python train.py --n_layer=15 --d_model=64 --n_head=2 --n_kv_head=1 --head_dim=32 --d_mlp=192 --vocab_size=1024 --activation="swiglu" --norm="rmsnorm" --norm_place="pre" --norm_eps=1e-06 --positions="rope" --rope_base=10000.0 --rope_fraction=1.0 --qk_norm=false --attn_scale=0.177 --bias="none" --tie_embeddings=false --parallel_block=false --extras=["capped logits"] --init="trunc" --init_std_qkv=0.0777 --init_std_o=0.0142 --init_std_up=0.0777 --init_std_down=0.00819 --init_out_by_depth=true --optimizer="soap_variant" --lr=0.00818 --beta1=0.95 --beta2=0.99 --weight_decay=0.057 --lr_head=0.0126 --grad_clip=1.0 --warmup_steps=200 --schedule="wsd" --decay_fraction=0.863 --decay_shape="linear" --final_lr_fraction=0.0 --batch_tokens=32768 --seq_len=512 --doc_mask=false --train_tokens=101900000 --steps=3110 --dataset="wikipedia_en"
Each number is 128 + 32 x the weight over its row's rms, rounded and kept within 0 to 255. Layers, rows and columns count from 0. Numbers have three digits each. The size before them is the row's rms in percent of the matrix's.

# layer 11 attention query, 64x64, rms 0.178, rows 0-63, columns 0-63
093:151101142114196127121123148106115180146100100133095123222140133195084101173141146164102120081112133129095108146159094116118114068109139107126109076190110124212166152116128163128171121149130113
118:156088076129100081092138088160107106120151140149114157107140113176093104062105146117085073124101107153160157174111101078121163134070154074089153084139159102171106133089079112114088075106138127
086:125114120132125084096147108122111166086154166126139169091111100121102134069118190107128097135131109153120180144081161063076173066063140088099130089117170094120137112089120181163067127115145121
109:122097088158125111103136097158124103171108167148114142081146090178123092074075119074114098108135147138161149225138157077167121122119135066083117061119158087117132138103090127090122093098122125
091:131131152069150130117164149131139164164097117167163054162152117134166127159178080142099117098143137171116127107179179203178103161143115167136144112133157145151096097167127134099144123079115046
109:114158120145153205126176120132090072137070103128102140090121113068176224128159112141124125130139104087123099122081139163138126150167128105182108147177091158061133136115134142123143162181119113
115:151160119181140076132164094129181126063194129132117122138109125168077127115127170117102124105153152175202180136139114103149104088135114090084125069111180129156129105048087122115115110150139111
096:103163127116086105091102040152095151085121078147159156058082128126092146136117110143141146092134149140105079169090162126075178129078105130151130126162179124083145133092104126121178113122068152
108:118125098139138064123095146137073124106069149120119102075153163163128192088122116087117138098145080119130120161129161170124120136088121135182104147105151120019114133103149174170142114091135070
121:133167160170198178164096113154143119172120103151092119152077113149143131186114120142141117169117109063128121129126102194183115169157098098150171159116112142168121113149133041170143157088129111
101:146191108095150106152159167103103128143101169178059188190125096120113166105087120100151117105156184134095171162143181106136138109096102134141068151129095124127074108160128175101085124092132106
088:157129116073117131079144146121091134156127185192098208137162151090076085107081119082117132051166157142086127120150167126146147115142125075131112082138141108082164116121138121148086076112132100
105:099108163124147147209155134114128173152143072066182073134071094111150104159155148124124144129098128129172122088202154106087111122168114146138188176111141070114128116166128150097133098164135132
116:152183144156165094087117197083109074126058119114109096114080139128194161106115085177115142162115116162164097084131144158111104162113130106129191144127147128083156161196097111135151127103115125
088:144142171116167106106123092101151105146171131165131131177073114107093202120106094169104129086129143072098167108154164131139151183196138088162082139165098187111156115121167100107146146074112108
106:123142129174079156178104143185117143157102105113108136131087128050157166121141167114157165104139119125140156163049104164068118096076143154152148104133149152159203167130141137097149163143097084
105:203104125094186139101126115104162218167152108099165115086071136117179104094150126135113129133127157111154089119114149114183169120140127143137124088155117064130130141094166204118142108126090084
113:155108066083065145127153175143144187151165166181129134144132092112131093125131149078144122141093105132125159147140144073156224127150066137119139146078173092121167100122153130129149114103176159
103:123142114104069076137148122121096079145108142151114154141127106133055099142077132087133128114150155191088147166186095098071078063100150105100131118112118119135150162120063110095102079149095093
128:165127137120108096124165107103113157132116157146113177156168125128075129134079120115151119073140203133172175174149084067101115085122144107079135075134097083149136126115093119062100090111075083
108:063108094142168107131127107171157144154160120049128154123144137096140104139184101127128105146125096103122167171136202165146110128163098117149145197118035129143097081088113121178120099137107121
096:145129130200108130144136154093139140118082106166126091158168150141159193139111163155162128125103103066200142118094104182115110097185094126133160147146128104104149180163164119129062107156167182
095:139083133149089160137175078131131159102139178146126118059174138110140123151076082093112072173138147084114126123189107156090143105132143129104104159121118120102081167132172139153127043115163068
116:110157129154092160111122112054156117087080113092085138128142127120090122110163145140130212104128208128150155132128116188188172134120076161136162166119125129082102144125132139046130166103126132
105:143130100084133064151099097144161128120093106164149091091097121069097148145159133119099089182097165157161185074111146167136116141184153111154172109041103113114116099134120176078133156148142132
109:129128164074126113147166161102151187122035205128172120121124138088081126162158157122157138165172082173127167122146119193140151118121094103125137122171173105167095086151125177126154130136117121
125:185123186108167163101120085188123106177181142147126116108148145144168129166116161128130109150179175167109124153093138137120159143160115122167108189124097075128103180151116171195161087080131153
111:098181130152119108083157144122135163122119113122090151162099122124158124151109132133170133110127143135116126152149113036090092129175105140105203084140152069179061128136115089143200166185127161
109:144114157146131159129156144114138169177080164119129144103182080129126168134091154111163127124073148141200117124146143131123140087152114146151145236161131200112143089099150120177073151162114153
116:139110083146147164130136092146127143148111154136074134112097135125164126180187086168136093194105115121168163101117115186056088168131157159087128155112135115076154090183119071135180149159100115
122:107083185142130134061182135153103092090091077125137146161100138084147137158137084114159191122117131129181129147101175116149063162118080132190121077092098149135129098098132170141166110103166134
114:138145086164112138140178157165122143097102141140152157145079103089097125127079107127101178146120188125065117150131119158240147145116158146049165150143145156159115144127115175144115093148138173
062:170116147121112084153098026138096104096138091189139072093109088138109132093092116122103138139090140140139137124076152159118110131128154095088061172120107094146100087151112075133113120151191167
084:161153138076164053131059099116114088128089116075120120154099127123144155147109113084118166069173113130154121148128149109124074212102120130121161109099145118169110151160130078103140153057097109
056:142129112097183112153086068105140124161103158126205120151155114188153148128093140097133145082154110175123102155156191137081039109106138086111163132114116124179075107159127153105105123107093138
057:111115086161158082116111127064152129173105147116065192127110140125087092173120130114130108112133145165119163155149128113089120118095104140110190111149083123078062201153170096097102126072145095
075:117110099137118149115140132115166194147098145078123184133179127100112108170191164123167195160113133060097105156116116133097172137150097173098147059156139166128104153181122132109139102088161090
067:102127143128067180143110150102145155108124135168188057082120110104191114118164139139117131146130104072109056158197124097120131105147136100127052109146090129136114139102107118126153125112134214
090:132160085134173111135154128124132110144120116073055195144170128129106075142147152126123169105150129155114121130111094079100122132098186187094139063111129076163082188192112112130077146115142119
075:095033127087091129146114132084150169167078134081109131139092138049141075117132144104112149143091114106131128145144159123136152086154059182112090071167103133111131122135168104093154154108153158
078:129098163132110127105073118112140108154152117104152057080160143135079137161117094099135180158126155149124138110133161133084139180090078152185150133156131125094093181128153140123205063094148069
085:107189164187123173114097146229114178087134089153152099160112118147125141153117139135147136074139129107101122161078108104132068105133169109160110136061158178090144116156122132156083116139090127
088:185097120078158151119119103123158145168094128094120189166126074092053069072112163141111159065161110152161102136113118079131132151113166115109135106151112081140106130156102125092079167133084103
099:095133096094172066128151185128181132097165181099104157170168111169035080185114161081164104126155138179149141140091145093129113096138123134111173149139141137123102122149158153154121118143169102
080:120114127166149110139109126087114138169131156154137159167143123168097136071161081144121163171176118109098164132114097185053121056111129150140229093161102127143164121112104148075107163148120122
073:134127114133169143085071121099146161126136156114216163107129186117180146050127092157122113143078097083113109109152161184160205120119148122185103108169157130141095132130124098131142118093160140
132:096140165141170082081092078131177150135096150094115113066064176164155146091108134124082138100093110157137136122099120134140124112114124146105086060163148131107114172163106135200143098060107104
098:114123077149125084132124104060113106110154093144148069025144135180157172103155101139127110169155122121155105106144118211137076115137097170138084103124119118092115165136096148155137164136124078
097:126092168118082186094117104122115164129100145078142133181120139121173118178133104058094164118101142160174130116111190161067121122174090072137143122131184122112111137129100118067119111180175116
085:164128062104163085127095106160106177171152150145160088182074108099110104120144186095107159093116170153071103104229121136144124172163117138132170114152110102143120123084153099121145156126116111
099:099094097123111113138188151130145123130151138127101201129144155147097097182085140054177130113165092148118156172119063138088117072164139188134137119082149140136142100117100152160057137181140127
094:144133110101143119127141104135129127157126176148092176107159133160067062158097140138193141135163138183107106094054126128098100115099147190137155135151136139105118086134143187131062170143089060
120:076192115149086163124136120092107123107147105108136133062128073137142143148141147155123117122085081157105046208115208150117156131187134161147101122104182142108155150141139093084131117125112146
124:165090146080123110131128117122160152108167138135181080101090103096145110114112199131124128119126086088142123136137178180169140120150122168134089158109177145114197142145143145071192150147217149
104:151130140148104158094124131069167090169113098127157153118150170160189119120095127086081074114107130090184149125179148145158125142171106143156084166111069062189122163125097146095120137141072145
086:119158142143136097060138183197110134137117121128134139172115111094162154174111137126163179090140120062109129159089093097125130105146135139075074172146101185123129054146095117128082152167139180
101:115190118044166215139136080116112044110130115133101136121112084054115098114106117142132115091165130185137120178135104091156169143153148153087120128134124109159116107152083158150125137129159152
102:112063124185084165167187116115118122075088129102135092063125130125103125077121084144140118112100109104180144112161130136115085069161156122175122136149119133183074054131123122121110153099100086
087:087183131167110130164087109163086139107193144110109072122156133140101121144143071160156120111079178194112127162122113120192116094148138153060158084118136163126138077099098150120074143143162145
101:122125164163133140089194100210123138127096216103101145116110178183083088122137157117103133096152130120127120166102092085110142139110118140101133036134140087109129150144133153133140066113085107
093:144121142164183099161125094129124170117083097081101171082142202148193138178086101147129114109110117172083118088088098125171144107166106104149115110122159171159079080127166138136082114110126083
100:108133123151144134105088125129165117151139154113128128121169148167141113145113067186119083164142140183077152075070138137155156141067100127105130129225094156145118119077146165139134095055150090
103:140034094147135115080125142096137110068182154153148124142117175097196167171131113126153120171095119116132140118161131121162168086181120118148142204138147140170115158134121055153171143139122140
087:134126137128112099156087139137155125119131132186169114172140178168139146173108078187108113120068074114164128088122138077153197131063147177105162111155146164068102141145131170167115108155103154
# layer 11 attention key, 32x64, rms 0.19, rows 0-31, columns 0-63
086:122163179152092179100077143167101060119097119088122147082114133173137157190139115169118153111136137134128168141081220131109107150098094103150137184102110122080121093130151158123081145094123092
081:071074083095106150119135107095104149197155108146173135135173138103109074159142119078150124106163121134079078161182148151148099113127179232104117137140107153123104167146103133117123104093130109
077:121115088153124168150106147098129148110165074079111077054094169127123117137147171161177080089156156116123103173081170126108105185141132135100163124066167177118105166137114139058133126103142140
077:132120174153126150159153128060064129109172091113119123151118107147081145130083139107114069143218119080116172148138164104144153098173181135098159102076163158158124134121114090157114085099115085
085:149131167121129155116099113105164077125175117115089194132177124131141163141063129112156115172112089080153165127122048138162100067086175101085108202111121135100142148114093134132116141166100157
098:188137191160102168165139126137137185109099166119157105116162172095169112116167128125089189183085144125133115097145124130191135101105102152107129115134180182138160138157150096184153179084149152
102:110116140082127154163100104136094161166130029130103147112108147087108116152090158122157114122160111103116044172202089100125125109139152109083158105085147137122112150176109088112116072126087092
087:087106118142128128152126133170137090157113116128114142137184126111076185116080172175136054116132130128188083174092200080104143148148112080133119138072120139119080164126141125095117171108126063
101:096125088123096178173140086137137117175143091164140125114149156062116123100124127136156111131163104074151152153146064140160181098143076139153075070152121164156141126153153210126144170167171119
103:154177131141133101149082132112096089128111137121148127123168118095171122071144093102130120110144147064084160052101107071061156142066137114165128160183128165094187084121120122124130141120134188
102:130140050107126131088115124094114139117169182106166090099151124182106118084117116082156105117120154144114089207148093165107110091139195075092165123106152109163177092099091096132118098142099162
079:091159142173113121139113114067113089120154109117039134141053116135149155066136155114153163063115123171123120146124084087127148086134120143095165142179178143153170096161098117074136168154115132
105:157105162144100192096114207159149094144068103120057114163127158082107145117157148175170106126104140144155163120094133138084151186088142133115078134136098096141078131117167139133152198132134155
107:116104130136096188140134132155120105086166153094095134102167112075169155140197155131132096164122148091178116097123133121104146142123095183194099158164097134086153174152139171137203146081124176
098:103122119152047160063117113086144133142136079163161130095097142078121133117141114101128076104108117108105133120197124133186171151149120109115089174157074142145099160148107137133167079143213149
114:132125125118196125176129105085162103115141130113144193118042109137146135116098175088098141138189120111125158140113122123082179187139157095072167139107133100146106151183100116087101134065137166
102:156109130106134131153166137125102083120147122144106103110141105171122147154091125024125073089147142165094098122153148154136092117074193128088186070165140169100104061100108119142121089121146093
087:183082091128112110074134116157166103141106121130131138104102074115091099157086114115111074133069085120108122123174122164120150115080151097152159107064185156159163149090076154148185138158177106
141:162113089115120097192124128103126136121210122151130107156121121120097120149125117055156102059143164183112145151188129136112135065134159117104172099064128080141139105102103063106080129157116110
143:132113159137145125096121140177159124114103134097150129092183160132177140141180112175122185151105100083112152059075121151116113180096071163153090168195112153143116130152175169146165161100168139
092:165155233142191120137118151114143105084175130153123102115163102112135160140106096155137172086146128110136134061119038146183154176128124105102113134118160135145158155165134155104100152182130139
100:132067059112129126178067071155145163116158083165158092170144127124110167118140173070095109143077130169067089114130110131136094108117144101140156164090134107182116123101110167117147110157076146
091:115126169123115103154079188122144196108115123132187145087099107120154140162146183090106131131065118112109139113077176136126172105193142064144116140175123147163095101151183134155143138120143195
093:146127114171120179145085074162120111131183148136183095127092102119174110139108072175202074145169090107066124163082143097077130088127116082100084117126116138157120136146135116152138092087152122
103:103180141248141122144144079161145150114140133071135085123137083172119142114137181149165148140158084145132139122171158143120112186073146081105136083119127132073150132152132146127090159136110170
094:122096103130104198154104143131125164134118092156034103108077117190136093144142084159114149060093153092093177128171113116091172094103171092101143123126086127104112140106125120139075179129132125
100:138129177087123128126148116133105147167126087191191132103082092088114154071139156114158133088115125068209123135123154089160072133129126135156110140159198110089120171076115174161134133097139141
101:177147138089130142127109107198068102111147172129065131108128159114102160111116145077159120171142140103188132100078094115107138167127145140082118096144083087107155176129062099116091175163173149
095:138096086118111120147181119093142081095159150126063135156146156072189147083136117105098129118092096148090114154121083098142174173138129088130057124144149097098075123196153125168086168107149126
131:121103114075145066184140103122154129137176115096122138134118166157055110122101160104139118067166111157115110156175138110116185076134174145068153080116167116140115167129089094076093087155135101
097:147133100154106112088112129084118134159120089111134114158126154152113119160079085106208104159121123118190066158163083184125117111113139104128152178165150100170129103122139075152035111177144138
091:125149105166139137140099093090127081131114109169105136136158146149112186170157139108107116100147088128205112171131108096114140081181173162046087153118117107113110107116084060201159124145109136
# layer 11 attention value, 32x64, rms 0.255, rows 0-31, columns 0-63
113:113110107097084116084147178133127192109114160056105127152171178164146135121137143119100122132121121092131080093145142137121092135128133111216169124071121106122165154204115088141063117089163141
094:163135072128097148106039118107095198182149131135120121159155127141101095106085104140192159130100095155121154099129106116145100141096115181106089108129054087140131151119124203130117169148141092
106:151187102131156170117115055114162130147155126129210082183120086135143166103099099104084116185079117164167123136118146132119153148136150090159104069125116172113169146129182110101097171118095115
087:138155110164120108159113119103113156064167143112128167109103123166096036108143090114087094122098104121163167150121113123085089083189120151138156126132127217133179101090148127153144122090095180
099:088188175174109077139054109173129092146118119159100109175146148041122098118138075102090132108163156079111191135184125131144166114125118137127145128079102114171110092115089117105102126117129129
090:109122171117192079113145140134138162100160146046141140187152104099119150134152130072118212160142116118187156158168091118140125089115099145156125191153145125166133146098078129174157131111091111
108:135116129082135079168069110090173144147186175136168159151110100130085074122158132140086085152141156169163116109111091067171130143051157109120108125117136092135045162135163153131125122131143142
088:128061080169136147150089101130085092167156113135123129100134110179206101186117095118122109116179126086133140139126156128067108122119174144175061147157182098136126135096112137146102150097170075
104:099121163133129100131139143141067136180071066135130092108155082109047132170044147132098095135144096127159130153126096085135110116106129171107106143126168183099118096099158161124134180111146184
087:162130092066097091098135085110151054110141121107140215120097106165122152100099082108123088144125089098130094056175127135152077149087114150132132150117120112145106173109115182159119095088150160
095:106152109105082177129118065136067136160127148116181149137141152130080105092130148161143142185178184109159145121104079131123143163096089130087151181104118047168104166116149145166111163163158130
115:110046097168147099198180095105118129127106166162128135099102119147184087130124122068142133083145164111122076119121112105171157164100120173126157175139068169147100171113087137131130151149131179
098:102101164162085158221092065098141084130124160131081149148215105149070126111178112078152117108132143097130152133179100108119152098108106107101138153122144137099118145153185104091131137121136169
087:142179137106102197110152066130169168172123130122148171131127186171144134119152127089124114105123153144144210183143145098139126141149120088114067107120067155132095169068097102099159090104107138
103:099140163103182119117092085146109136130197124161154190125152153157100151132116132165135145098099149180104092170137148177162113144096090110084123110114072089126139068127128091173166191101091082
094:055167116118156086132162123115127143190200144136167093132053157085155162098128116119135119154114105132094132153124116134167146192102104150143076130153123092138191114116158122083091072128074139
098:134137091102152139146136151095149137093129077119164100122154135088139109102118110156106119130115093131105192061154168168166098120091106083200097155075125141123092185076167093153150111143153048
100:113151099164153113082155088129112121169109111075116109163133087157122083167187134171163061101137158104170080102135147184116120102106155125112108140109096061169178148109082140064161111126121156
107:169084119149139085139155136190134133167100133103152083130119084177188155136151085166152147160109115190105129149169147077129114126083105124120209070104131093102130172115174144176133137084136114
103:121103105106088109158163096167118109099152158148142131097144145096122178067133125119095176111157112138151126107069202151134086113129168129144169101107142108110204189160172160180181147145124174
099:176170079094141127131152172148051100162114211215106164146105131149146143136135157202116128115125099130131152147130095120136163123121054148111119136085118093128106167163080094118106139125155125
099:167079121138125144099145075093205082156190137103092115134137172115089134162155175172092123104140138087165155139152107162120186151122145145128157098150122148122064096117070124173093111122071108
090:104149136135039111121114157128197101154110140038133162177189121115140178145162153131103108113142168150127098122148092073124148098121064138111158111171127138138152115109118135105153085167153069
101:155128121134112131128137129136142062146144113104099093154139195141158080119124139096169207109134177091112060088149121151071095116126107109110119111104147138057172123118075167101143083058140143
094:119151167124124118147119146071099158167143187121110078162091155113164135144143113066138132110149162107175169091154169156182110107211128095170111147140124172203137113100133157142112166084163107
094:139144129081143181078146134164071118132086143163120129123209086094098102216101115134174169161150135105093109136126121112153164111128141136145105179149108128143139087135101198169130069153096116
119:106109155123165134078171125178173103102131122161079130099126113126092112180171146151097120156200048134099140110118142084132133168119070076137127161123086163132110108092072141109075160135130172
112:120131181186133127087143145147124087192203130116079115120189114151137048189155153128125155142170172068117122151135150053135116187176129147150112112174134119120151132147146140120138137117113127
106:112131117178077165118140133136089134069097174138144105158182104111110093152111158140166143116098025151125128204133114102129110154107139173087121131131094108145083157100155098107188115124066132
102:091183153086131142160177149113118159186124086198099168217130131146125130160130145173131105164198139104136102116149140107164069106140116107140112138157138095158146133103098068122083108129154171
101:134108138076107092141155119119061131089167119152114149154152118192156133104102141166056183169102111173152141099166162172132171149125164144055113089130128174125127059118085153109114145165115129
095:148150128151158093102122086126146136130127186150188112094153121100098115086058122121141209139132164115149152163170177091136142109209126104092101099142106111069119126095106111120055152103164143
# layer 11 attention output (transposed), 64x64, rms 0.224, rows 0-63, columns 0-63
097:109110123140160068135131121081147147161115107119060139118135106106169134098070078092149123137159167103162118056110091190089119115118090099156135081136136122145139169092115137065184065093149111
088:170093200123088127141144093137127164099124128191074144165152147059099157099118207132189125133113087080090144172099131166113099106142115151141121128136182145117159102176132158143103146113179115
097:128169043139147070127118146114140131160079160131092091199204123120102128133140107159084180185121135110167070177145129080138113149116136147148083143088118153093168131114149103129119161111104100
088:126085167071105141138109131098152100151139139112063123158136156100091127166081140149140082103181140074139155177153139065127154114162136104179158104123079105145075152114114154208096118148088165
101:094122147086178115138102130112142118112100105147141112157176186118100117110028082069141141148060151140110095169070069153132136147102110174118158080119113145157099113110162098121145165092112155
104:164148179105125114104123120030142118129194124102163132131172138111169100150112136155180140135176094116075112148147080083109156160136109100143161151142029185132126151098118123102144169138128124
081:158140128170111174125198116093119161112100156156135119200131156084172116177120160202122154132133131117190087116133130156185099087081125132140121157094114157058127130119139171113117164161096085
087:096082098179112122128158177138118100074155105155178109124141139136132172171122124084147137133179152102145126120161129113048116094184148131151166089176137133099197090102135144176177161146176158
095:123092105131058130130166154153105090122100144152114123136153176132096166119061134070125145099165096156169093088107115138074162144085129184114094126085141158086130119142050173125115181161130095
084:130132095124108099110111124082141144147159130154130156150112120154091146042085108115125137058103059101120193112114132102147131105155135115065154155108159135147061167101115106178095181173145077
096:158146081125111135195148160100124169115080186119156130136119124140082187087169092100163085147128110132094157117131041128157146148097103134116072175128133117124152138121141159141129105130107228
117:167053172123139136105158181110180173091062123150121117102099168170116079136189174104122136111175180086075136102114121123140167125119127122108124170155122150108092119125140159133161151191082133
097:132093118161084151090141094127127144109104120151124117173135139204094079129134117108110136087154142058145152155050182084135131121082089097125144122153096133110122153114149182124116151070151216
100:166087131131167117067167128116139140157169201101137138161165137097133138137125174103146173151128124131157137144146103077214093107192086146119079141135160112182121142163108093156063090151130120
121:159165129119174110115128141173148111122168144119119175181105124103110158133148141255160177097143147197062117118109131136114137170108141127128122086103143093122130138112146086188100177106126145
100:152119136098074131090101161145140130181064111121145111197115123080152131082134154154163084148122182142088120124119137125147120202142162123139125199115165159168166130076136043107139144127135154
083:171102101139162093079155163110141088060071171075108064129151102145089151133136150112116139111088091161144166097130096064094141095119104101052118148107097097132178149107177113129128143126103122
108:106117141117134084131101121134151188159188167128138067129126128098092141078166145107097136117170137102123123128111107180164108110152175122168147132082105091147226130113124120173225123153137106
113:090123132104146062120099049105121130094076138118153115133117114161125149143134157212095114128150121151098130086124166110129097141095107130158160097063158170126170060176159109098123132055106126
096:095115062135119079158148117109149126143129073046154104081107163122119089100163114127154091126137119153135161080104143155179182142100171096079144103136160062080111161134067113132101154132107156
106:112137143115091103147155160148121135136120133095103181105135088127090147139123117172154076175078159122055146136104147127177194083117065143152132110156152095057133099127107114111182086152177074
098:132167077144127125098112157110102123103227085070124140134141100097081126178111136125184092107112131134183144138157141131113097195165108145115109149055072125126086146126158162146165154147114092
100:154142103187091174133137134075121124171166122180162133087164141195151137111099137143065109175068133163111145160093080118140110163136089123155150121105098165144137113105098078137104147067093076
109:140158157147134130065104138150126121143215143127149081106135165136103154118133155067129145132116171091126144092101111124054164116103109147130158154111102069192130063165145095068105095122173159
101:166118122112144130139092177093183104141181107135112132143135208090130072119128116110109119115162185080066126082129109068139120081171107096138051154146123154118121095158182136093107133095109120
078:135126102104119123163143116126057196131153109144135113136093083115118114145146124151135150135134113088106062153235116147089205145190122111105142167136141121125141080123079087108097130157171170
095:173175091165171106109109141149139137104071109080050118150161124115099126135088084133170147055043092102139163077135130122149135132198142143127188139154132118156119133087145158109134139138130103
105:116103140141166163157141201114133126107143085187172124138192117122080075119112127148160128155126203117178191087178105102099124125107091104158110153102174151140145123114127108130114141090201162
112:114135090148159150092166059151102136114081139107126154090142126114128172102137158184161076126195126116140137203115098141097183104121110114043162152141163176144113114153119148185120113173109123
108:121116162132133066111076143123142108158103092189120145128141102123162144138102133201108158143085151130167110122112128088165155149140123147145056156222167088175179092109080142083144127153114141
090:114155127107117159144135159147140146129147108113164150125134116105123099160074191178139063128106103181165108074053097086135174133133127095184171082093142127141080105093103186133152137178166136
093:140104134096155186159171133140192134101179135068142128163140131080122188110129153087161147147120166137099112157109151086166132133183078184075080088129119158105150100153120141093182143079145123
118:131092154111088158125105153123127105112134143138207085121203075133166097126182125110086142208082134093103175108100127111117071139151158170176088145142101142148155140156188114142152163133108137
097:079186134090173178116080143120120152173115054069133092175142168152153111142106093124103099140094206130164111173081118088106138136148109168125152094123106119153138104172115094085090130105120140
114:126153136079201091130074157108136175159117134133133166102103177163173100084147128133154080145083123157119158060099096182163146139086113125115169105140152101172116118131132103131181053103140105
098:142115101149131114105156176122158181109162221146145089085205116189143130070125131164094143148095152142129131109183083111093098095169100094109135118139118110126104180134134150167172120173156119
098:146111130143162161117123094184089168074188147142105165122069116104107195187123123176148134092199135142149146100162150146174128149188098098099070141128105100090140099112092120094118128118097142
093:152116042057155130133116132179145125115080111130122128145120089098105109078093143084093186094133094184162138154077166140123077092152127135211110143130145142118126138173167133154159170140132113
116:067143115172134152133136180140118143064165126117120122082096126118113110126189155170107150075153202133165150114156134087144127122158113147192136141123163093115200115168076109095124143160167182
098:118128172113091143192117092150082171161128076114105186113114111162082104124180110173101140070094155132114176104074152149116187153103112160147115169088097054158110107117140130132132146162119163
097:133103134158165191159145104117213163133140137196059129157138050101099197148128172123150157103117123104092124161110133142175099105129120131074124109122103152120108145151155166181134145128083146
117:160107155162101130196128148134182118113180060130159103078107160119119089172193134131136125154076189158147167147084145118082140118115145144173137151178148095116147141118114177124116096128140200
102:122101153103152170096126161147064099129129050142103110125112146109112089176106090123140173089177198097136146099136107093079077115166154097133141104137120124168076104117076073128129107189148124
095:057137114152076128136127156077133106149147108123109157072112137127079141210118115074125009159090073105135127126145173118129149155132136103158096136144147104155080157122116129150102110103158133
092:157084173092150114159115110150098171081129116129156080096084112072143156143103146079102164093196145147086154129204114151149146164145210081116106118128174127143152111120110120120174152118104096
089:165113148110110156149100085131084110137124117142096176082108172109171133143076133078132142083145122060079069135129170127082147150111097121154100153128103172132142134108157043151177128067169135
076:143134182133134124094121104090117103128120113137103084140156149138146092100090086099073081132242131116101141180130076095100125107097145085123126094153103128209127130160112085143167177120151151
092:134159080094153091162138077063089134136174141107093142121104168118115116155176145180094181146121174119108100138163119132193125147107086163183119110149175135098161131134152171182121096101129063
117:111147157147134113172104120154115108108126168089147132134137125054157065135153159226095159191138100153155091117097135117135102157128086211117153174121111134100099068145137132129085113141129171
092:135097145100119132103109148128182117104176102131139114116131127113197129180082168126141157082109133129194108122140171085160126140173137050069123096116193098100108192107084102092101137089115137
104:102045073153123137156158189100144144152186077117133190089193106175155091146094126078133151104093158118162165122102147171095116091166124162149155146182135109134103154144115144130104150126111121
114:125168119081169074116147150117096147093161138113121169133182077185082100151124148078097180126136153158113109072073120124083067087118141133166179119143098086149150111165171139115089100096128141
089:148114100174072181153087106082118115170145129152129107130035142088176179164148118150131106121144114142166107142113135150081141125190154136134098148099131117201123108067188121095112157129095145
110:126147134139085141116139130059111198154112092133137099066094175117148091173107110127163107132180180072111106115205134130135203147116095123109071140123128149128144187154112086109119128092134157
088:076128207143138105048111120132106096133143110129180122124166080117182099155151164069103139101187108118140116183083181116121109133112153113144152092104180161136183175132108120116117098136164104
081:116104121157123095136096140122106135128208102197157115086078084103133098152106127121142103175115168089146204071124121138100088115117173094214163104110135091114129162136107174172152121139112127
097:179144143092164133117137134151099174135114122138101124158138128141159181124146144181079193162075139180119095175102084130145132135136168193073179147180101102125118126099124090119210162151129124
115:112130144138135183100076105172165162079137117140133108161116096126120162137136146125176062132104106164103123166013146131162116124137129082040108171080129185141120135150144114116135147146146139
115:118108134110120162162141119131165109193100145124135142143126054106073122125117211072182043077128070140146113182156126120185137111166088107140107150092126105156110127107136111107110119166152129
112:106143122115118124084129124145164182094112099142082086116122044111117094095142175117119089070114071080104100104136143131149137089170192125149129092147117083123132190141128167056127098106092154
079:148111148083092129059099161090183133129104165141100159126083138113164159132083176086084203114101081128111141142137123145159120138144167121107061093119111092085125154126146128113107145040144095
095:119124155169098165121169092185176113110139055108118137093079135091066107081170146090140160135137174084153165107128128102156127141154162127076167180130113110100102155129101117144095133187083170
111:120170140122139097108093116119131076124119127167093130178132161176111117112120121194174096128122153100107136128105110132109112157103102117045135172181146051177128157116149076219158117103136157
102:173126094094161139166190148169159173148200123150139097166142123100051114070127152081143097137146129088098115122152131154158072167089143126147183194114180109159116126094151117138142129116130147
# layer 11 MLP gate, 192x64, rms 0.251, rows 0-7, columns 0-63
104:108088149139128074168112162144101160072150132114090132137116137078136159152083132092150191101097117094121140119094131119141195100208123179106134105109110104193136139137141196149093165148086087
102:094073086133128121185150176112122150083109117149135100139177123084145142088147097091103099096109163207098136189144162138107163087154111080127164173193135177130113153148149104120093135124182114
116:126126145111154126147109152173081163147152093155145150130110181131161084139138161084098127023094102145117131104086124106135070168108189105181125117119134106079159131153162104183138103145144061
106:108119148092098149156133168057119117171108113142104175102143100128148148143091120091147047195131172131084042107160144146095060129153126177106147150128148148114142122149116125124122178126191145
101:065129102129085133121148064144114107108103156176091092113084100166097072070123123075146157106065156118124117174101120122092093074146174141075149085143158154101092107130152140158139161136152088
108:115165117113109140181136087131064187083202143125154063159144076120152096158130085092180108119068133127152128155178113151121183155141159137115148112147156096143181151137129149093088160092129130
104:090147130160140094100136099152119059164160108160127145107139137141124136180125137102150128189125097062174138188096109120068186158132139186120161146082125136119093120133213098128074109162132130
107:131114047160109130120163226126103152114200139120130081155134098160127110159147081150134117089148126150080141127115154119188170133177127131134163108136083146167116179168158146185134098157146142
# layer 11 MLP up, 192x64, rms 0.25, rows 0-6, columns 0-63
106:183113188126141132127072044140169119111140129126150119103126184127139108127121108087070100140144093192138091050120113113129098082117128127124058161154144113123180130157125124179080090139110115
101:108106039107096130117182109127068181170143127143121141148143107152114095093156090159098160089142206069147138100166168136120150064081132123135151153132163124122107135125107099082163122126182101
103:204161123111076169094089145093134137156079119116115119129121120180082094178140142087100116121104135207158095074119127137139163125095158118202102115161089106101158083138140163127141094176103105
107:143146121138110153135139114142103191168106145215139119075092160155121082085142097131191146097152068101075122137174177125063142097102106160128087167126120105104115167099127118138108136078118081
096:134096180091073131112144179126105104138108144085180108115126076087144161095082125138118087139095087124051126149126169130165167182088102132137077142164147075157144123109174161130130059152119137
110:065128133104080198203097102106117139130093205091127136162150092104064151078125086179124118132143077142090134167136126109115157128170114118113122079086137104106153129102107123146070163130138113
101:055093122095044104121107097152100075160127120088107121132103111073093131098190105131122132126117110134155136117151161134095167083170147201088145152108151145087165118138191161129121098164120165
# layer 11 MLP down (transposed), 192x64, rms 0.224, rows 0-6, columns 0-63
106:086114148147071120142126127137148172173190144070157122128151102124142122149066207149129107088127093119160081124125146112091134161112199161138158156128121148224150094121113152085169133131103134
106:088162090100083144140188200044162106100117128101167111097128114072120175095126135057162143091107121152089090110115099105110135161081132111129137096120130156164151084102113160105110175133113102
102:060142163157103143169176097168152161148132135143111057125121118117099121194094170080056162135143135177150150142155141136158125127091121160160120123097142169154097139137050104168121131068112112
103:207116160059135164102157164144158143153159172110157112174133109135087136127145127172157175094134085074123131124098093122113152067126063094189129144152115099100129141093131118142160155146069167
095:154123067127181111136178153108104066119085088167111144149171166122112185121135127034163171105110120125117118143168153164123112105127121142166121129118126176144153171137069132177134144203115146
108:083142130161121137111106103158109104061191098136119103124086098119120198149145170118169179140120157108137117094123081108057129165089138107151071094143130140120099143082125174168151144165052117
099:120126085057097145104165101090153104137132129106111100094090126129150124008169078119119159139122161081151157152132105123140111122169141163119149116078099106073100102119133203141105105117168112